Weights of a small transformer language model.
Size: width 576, 51.3M parameters.
Training: a variant of Adam for these matrices, 1449M tokens.
Each number is 500 + 50 x the weight over its row's rms, rounded and kept within 0 to 999. Layers, rows and columns count from 0. Numbers have three digits each. The size before them is the row's rms in percent of the matrix's.

# layer 6 attention output (transposed), 576x576, rms 0.0422, rows 29-62, columns 384-479
119:457498439446569474484531492511476496543463582418453474421462479433489453429525441551501542595500590462509559509481521545556513574563535448513436515553583521491510557507482516515571467459470519472513444482483411500492443466454379461583470429527461536551557440568528454477464537570514502437
118:598553483497585496516468485519466493544515436453552411500421480530504492474426498499500457535610506483548331558470510459562496388520466508527541567487573421549480517550557535439477462515491584444532488487546541440504505536488430495508424561442433517421505543559442480570445441562532512430
108:523521467524480423482629573501538552424487468436473521521455465528486571498573439451516416428414457545579479527491553521497468468553439488487520459499513469532507557441524487539442474492493477553448495429493510496449509472481493625561490405452473533529488532419521451650514545506495453512
116:553426514538481474478567483501490434524516405605533502469429569547505499498494518435504578559577472565540549535441496557486506574559513416504474515444464440549473467470506541427535454510471555484432516468538486493475513478518492519485450518479545557517503490500592456576525492537482517439
112:437526512518462512483534511535452477447428519521546579531459509456442578508541491601458398462484471572416439418457516505523503506536503498556477545523429482512543547435535512567543411500494548524536549499528540547412494493604409495590493503517495514523598465508535542557462535442528530448
109:471518501421534507568460463469536454518485516547563561499508507437563499511426466551514529517522503572532520433475496477371553491520475554487538528533486501459514476506480480420488514402610537468521501427475498567502595578492512613530474511455492596426514525526450510514521479443525378552
109:442480466523530503577487539505434466431553443374437423452498493540524509463476441438565449489474484535524556511471520426475580468435444420486559501443494464582506543495505517471498513523547506369510530525492545608423480456528486576555495479470553443521555532521401421369510456490522547490
112:506424515521454601503535515479512510442552484512500472531523422554511534496527515455478412518536454583492533496462412475473506398564514527534484562535501470572525464399543571565414501526499465556590519415437570506445599519509603575542596531536582474582411537468554472508498441381491520581
108:528426501525501468423548527428489572506617456528480535542475497449430503506514523507506607430515570553551582484445488530483515545567516484476491515473506526553499510501472527562463569465517500559493537407480463540521486547473536492418505603481514498520439506406610551579489521513471454622
114:543551495469501475476432525447433475515506485532494469538504514440472489514431440505505622513541483505487495515562510538548503579463492538474483411514565518544497585523406539594514499502488441483477529460513558461558483499493476526399580570499554578432517483510500479512509519476516499558
124:396472581508454565506496463534538523514511480482461516528476499488478470562542528441497445403380569489471511420512519573464466434481548489499515498541454565505463420589477456522501539512362459537495496529442422472541566493513586511471399530501526417555507522563501534443460417458490464483
111:419503492520496507468504538500538589518572585482493501473410529440516463436367581547539548460406480563580510480507506489428522504490539574465522504504382517410509472591408479471430545496504535524500459506437593518512616473455604485523541430551478564502501432533553441578549471445518521489
113:444483529509453473473443442493577456417538505494476538540535500541426466590525355480495527569495511587483522479571521460558548486495605461478413482480552572452534461498453500453450415498503476410507485557458474547382544405462512513550466518514475431565501496435552520366582495464490596478
107:486517559509465432449578475548471481470496581524538447513474477417508481523541593453503508471474463521571457526534530506556459493571383424516485563487520432506534457505508489522498608429496408529474448526501554481496496468417493511548467453494532448547469450452486539370495463496493475477
115:651521485540530531498521471504519480555479492430527508456535494406488519499500610481477514512605467431576498504392506536573445494564473463468570510532444551512494485466448569420420490539414490447586552454488479441533491459478448459509600572498504552511507556511561433525483490499566571445
109:560452515470584447523528523566405447520521383471473432469426486562582497445529584472509370492486542516464441499472488577526488492551512469435462464501505460359492554467514486423402454495449533504504529536501436506460570485442567544548463338469528493480576512469463466617440519478604506576
120:488387407448494566440539498489418446500598475499468538501509444474510497540481521457511546520517512455469458582396513541480451416540476529498466498444519448509478440539513493612508586510499495520455552479538507548491547533593562584596517577502518505443531561510461490507566461493516472494
119:475534431544462476468541462526545549391490505519551527560594509534541524535445456444520483494573505495468555509598501530582458478425546414484541429484503550522523549374491538502566431439423378437523528537498518543418471491449477508546586485493422454481412453451442471489523557542523470425
111:391518540616411464481533499434521456465500513514462466624513457467516496464539568494480486541520478457411533421542521478431549501456526501490433449483414498539512472502482513416490489578574476548513489567541546489418392457541496486541476469524555464560547447455417500576480523549567579481
119:501614510500452504488486490502570511428507520452480456484508485625463487530522449538554463532555505501571604532479468470618488568511545418548457586471561493453525642476462462453590388458432573511467544499540544460564461446468453465385554531527418488493526477482475597470487501461437538423
112:421555428472455443426489503533488507495497504439543461509561492458457523496573468447509573508401436420533487576413548475563505541480422517513592488464462482416518468559512489466513542430459519558455524508408497504437544471514557559521545472511540475490505475469492482481490560486515521503
104:465463422538470447514497448440462388461535538566489504466478496503465541475519486431507503504478511522483508457499500517504489548479467419469449532483520498504538486509451573426488517419637544515470524378591483611444482491526570607473543506454466523530485445489463444457530527476454561559
105:384461423490405469538481507482509499447452532487448449457540502524574540467575477484527372563414495441520436458426499428479431497441511483511376515461445488449491547490523456410548411482555447507438489463462493523506526471508487569565485489508467442478528520495408507404520502427405505506
108:491475618438497557535524461499544412511507558491528377473437471508505534542546382534499480505492486432498440500598509568592484475569521481465502494519412446554525434497508438608579471509413517482484469448572588533468477509471454447549483525523463488476493503534534454422547560534502492479
117:356503567550548488488516499436479448528410474516472430467502466497445450527492548495481511578479528529479447506605509542462522479481490495497509505509627508636506508523523584518432554509408464545438438499453406518476529489459496412600433436515515419511462467451472476447522556517508568498
114:476554454445449459575419524452465440525500505424532507423527504495492459495522564418498417516567475439484523441551473523424521513485476463523523511469472510486532480520533541515451625489433446506590552527496467502497489438464441312553472527428516564505520429496411474468504539548524532479
103:493412359435477508585457566482471482482441516523508560553573519450548506538433569436538447514474497492533489495473502493471426536505494496516428448515559465418498570501570463516461534535409473423460489467525592506493471476543527542479508604505519513500470541506514427512598491448476498515
104:488449454501490549441564415443480479521514449518515471459541488533436569547488503467496520540504544388463497439486504532452492479508522506463469507487484523549461507422529523493534422470521439492503541448476504531477484484529551517529435380418563554459440535476441387697516627496600464587
110:488476565577582533467578438477540540485579447490495547554527524583513557525425458510575525497449503425471510504554511516547570469474491460562436446477527546524479539436544480454456381512475470561476511543549484417468409434508461596470527470540525541487552507514494658575470505624440506470
107:467473563481531504461499530468428628458498369408495422595442465570498517431439600485469493418518446486513580524517468465508543533500393531439476474508454512598518556556509471519550501491438508495492503506455517468480467380461467536468562474513517551454463428488487562538468516581543546527
119:516453519473509522495462484433454466482483472588526489532495487437531466604429554458470489469478522572445532555535538547452468535621477485503418535552476519592523432504478538556500472514448522479446517471526677558556514523547482492508500503510423528494574481561542602510539422478494583540
116:550491496497488539529396578481553527453495515506421420535503504511503522448384584537504498537590532573458493523442487412487525568473484467530450352557488473476511524430512446513445463576540507474472458468512569396519464445533521546476521404522497504411471583527440625538558547478500584475
120:482434509464525563425588505461447550483554522521418441443561521589472583545568496411524524520462523486511510530457525475575543495589565455533500533541444537501548515488523467534582474578396552550540524551550537462436520419463351520474385509468564556497535485482506467450538479550585453449
107:494500474504499518586535568467562398477479559445466456499421503473455425496471420471456517467441419475467524479557519487525525473454536468530474525534519480454520527516490510530433486552403510509514481397524511541416511528529576499529632556529501428507500508468441505413510530437489458566
# layer 6 attention value, 576x576, rms 0.0417, rows 30-63, columns 384-479
116:603519473524519502503487515499533498583421531465499456447499475469522445361522432564607444464490516395513529479620508494428442508587491404520514483649517435542469503533456499440464417555464505604510406530650493509455532435522540478505476430452465443434571488504561511492396564480470570441
106:547473470528462518474488454490536508580551457536444503449475441513320448523436465505516550453372418542496537488467621497476369473492549509480525536514520515492502456460585512544477537492487479473470396513437494558519537442419483441449513434384456508380522553565495515504485546533508479509
117:458505557420438489494437509577519546531410487460532502494377616508453582446458541448538525546512542419470497584526488575451436562528494445451566546468574507484583430447561461474469569470489438521506617541531542552491493499487551459443492428433460512583507502478568484498405566510484497455
109:481518576479394510542559470475460457441444500549558514483536479519616494488485448522472428465473409629507542518433565500513602494516521491502486493516504495525495500363545549552518470463553490516477447469539471543455495536523482531558488491623509499430552495477457410477412528547513523517
113:403457521410547564472395455409504476504474538495474468495546459516459439485463436598458522502448421574480529492485540479459557479466487605507502470623448537396456460470483568448516395521541578483414459401512500594441551483495471537509546476671570494596407414608496453535530557437527420487
105:342457501433512440523490523466460510504483473460510590553497584468597573547520519489604554465445491545549449526493438527455465503426467443444541556647573539487596506505485456419479600545481585417615455494475502474462541525575559573490529480462381474447546476524510501523575498443526565457
111:488569422468439553421457476463557500588442465526559470488563481585680497482444455580396542464490549556556512484378500448455546395575613460495450562484552475456455466470528444490397488485478639500531471476450588521479568477428462631479574517541541528471405436457521464486566575535534428435
104:601530475504484464427535505583501488605606531429465466509515378505470473417459582536549524545479613523555471538539496558470539504511520680514522589434533508544551520545478507533382604485514479548521514495455546523553511497465414594492478489540518522380537505441506495499469480555505485634
111:599481534550637551495566544562429497563434409477472370614424486467509484539505424588497532486461461506482472456537461553387494592571485590475429474520468507527595486487421520479550583468506480521519506441448496468505492587448560524423493462460565435413480502525510446443428457430488556594
121:486570459535570540393520513589575450554601490530533501541477451497448439579527508426372571479431527522465505572539512445530514496533609510501524560433586499528446511507470481471406553541511521446488474475509489434574426481503458514469483439520525482512495571575548510488535555441528459476
113:463491467551608409479506555517508519443562578473518554527524452530483443559498557521508577425418499445524500438499528568590586548456513588500439487514445473486432454472499504416494445533511511515564435483402595506535620434536489554570566516444499455439460510465474410512510510529451506498
115:547495554556498465562474558536537492521495511425554565496537612525493542515478444453445491498512496572514455489558416499522596468528517548446463562449453488562572606481444448458426464469499504478541547522468586533476531479455550521595505473490461515383476482516484447508515512518513608523
105:456499511473446497548487541432428458384519559567496496571605508498518457540443457518552474454487462480450505551544475457550480475563534625507542450547558509531413541490533564585480495505482513560474497559518506551524444541426480563582441532572518444608455525521567487472568453505604482439
118:517510449608523528462531466378493489475447404465552545386473493526528471505460563546496543481535495554483521553544582483486391499514524446491514442479520482583495536546565539494521510486441538445590505512537547443519492526551448422525454587411478538490490564510528531501491553470537544419
109:487497492405533458495461471582548441564609466503414508460362494505490462403528529506512526483462520489420524499435471508528403484514529556495564439569488570449472504464517504453448559531443490492497564569603536467420551464546502443393514438428490512510557487493481476538444507488454522496
117:449463495477456501433569450446501471518576483498571521628465445537515502618456515561440520430572606464496384553484584492388549469484492469503551548532507555463455373499459467467427558450544571543473472585620470566534453488561526543528568523536539518525584568429534534528536459544534473502
118:565447441475554505583463483472460550494472527471481454495470434542590480478432526545604497518478432445477477554500482575531527517382539384472482455485497534502550592544518538452567557473491561519449377546506515468521518568510591506526486401545501468504411445468524499621588444501446577482
109:603489473506451474495507503443541467452464507558489504543507446476442525537541513429445392416538443459475452496498531549512682508545512566478534468501493441484602418453493555458505600548509541502496487457560463565429451478545551472455503482472453534572578578507436522507432469556457545485
118:509496413491521470468491443474545419601419521524517533509524558475544525393569417538491462528535528600496548518459509451499437547482534382465390575447491574462527597516469492475527441487493512552472518510455506486478555463496529490406502503454555435416517440437574580474576504447572503467
109:501482552385434444393435467539479472506521506503524509395464493497475557505485536490590487478559476428502496522443577502515569455430495614515551517449512615469478557477531598440501535455475539472526521515431502437476547484556524521468496447485522490453534488523512524599485576465550532484
107:529457423478417475474557474400499423581433497510528486539576469501536565409495509470461506519573576499480526441493588484414524573586463500522480606501396522501535488466431504427516491536498515479483484566451533559461412488512591528437467474563520497511539558450453515515484432588551510542
108:516446435423404506489535518409578502431548564500500474459583436508529441577470501414497447456514456558574466433494430545432483505484568494470436519452573473428615518481508429552548506590493411545505484475593528512489508529559568599535468499537426486533497477535416552529433506431569596452
111:521494537549494526504646550466572440579530505541518463621463530468604498520569555458592551581563496518491355442527419481468509517496518562516507487537526453560451538460511504541609459468520425481438462506520543485561564452449444539587504441480502463330556482460469507436434561473569496479
117:408550587414462511543507564551516507540472499526522478558506476456431525595537418434412475601505505437470489515455385469501593480535530534473524563464512473534568442448557473494421541587500512594500483473467477446505541528504522437487432493438452486419490568490514479424438550575539519527
112:471543568481417510500547482380447455506361417501545458527471572526578536548468578474581550464579541428495494440484456423454563487401471425445580530489526560517464435523530502617538553497461486573544532538536442536563558438468457410562378526347491557438457485469446490515508534447524470469
107:411500478482651519603483508424469503452447428526550467627556592509493493499424590546493509454508565536463401509428578472426420550520455447503479389589391364461589549441560418521446560526558465433514491481491508423441524491473513569509533599438416533506448474441521483482538494518473589558
108:557475431543469584418547510417543448581595419501457465509544434529518529546454545517592475538452487398469569525445535478451568550554575530494517639427436602486453358505467516480530488568558484491447491483535482614480390472504557485458462446534554438501534536485562397531480440507450427536
110:668471510446521498529522478511496569518546486473504588508482540487477509478500498513564491516551481359491471536560550551563512543538485384512501493461509541522457547480503466553523420531460440484495556408467431480481447527461516433443572452522493534484559517555455555481440412479492473447
112:500530538443500468463492513539484500505391531559486541522499430581511561528450541487633505431612498546467510519467470523506591476471395399478506468504413508515501435462476464486504552561440559511602551573501534486508625502483494556556542446416447507397513429539500480517471458514544502503
116:494555526520497521520437499455426503521399450500503609513507536478486597605520503449553527491516513527466513488548586500525482561463389427524500587577473475498470378461535483521495462593523455472499563405477454573527447580523432465580382572445497476482509560458519413565542462497561475511
113:591503560522509517507536444527569481577456414529459469452506510445457488469496510512453399416462441561584527489461586457485495519479467443474554448482546426466437483430554546500518459519523463368480486400556502402487527445555504442570479528485415461450466549497524419452544518491484559458
118:503486513563386490455466554530555482605515417486526504487568572518501599516519603442595452547476542494551480588537492450515486519516555462489484580494552598470431534588532493464525423538551518401495637536535499611455573480511525508405414560372462499495515467465555481497521442516466495527
111:514445531553487499545478519457503485554469535503550476572493386428539418517512441510462511544535457552485402520468455555382501497436584425519507582399511497496604526551530528543523582428480530515393485496557577531538477459455512606539491557628494476555476503407484520476592505483558501428
118:454464451459524517418513453530530522497559501483511504518432492469411523511537491460554500358431567418619430557514469485575438464560457468510503510493559393569477474473508489489495398500509421441520436507467486439510514484436490526553539523569436514420479503481541471481435648463477499505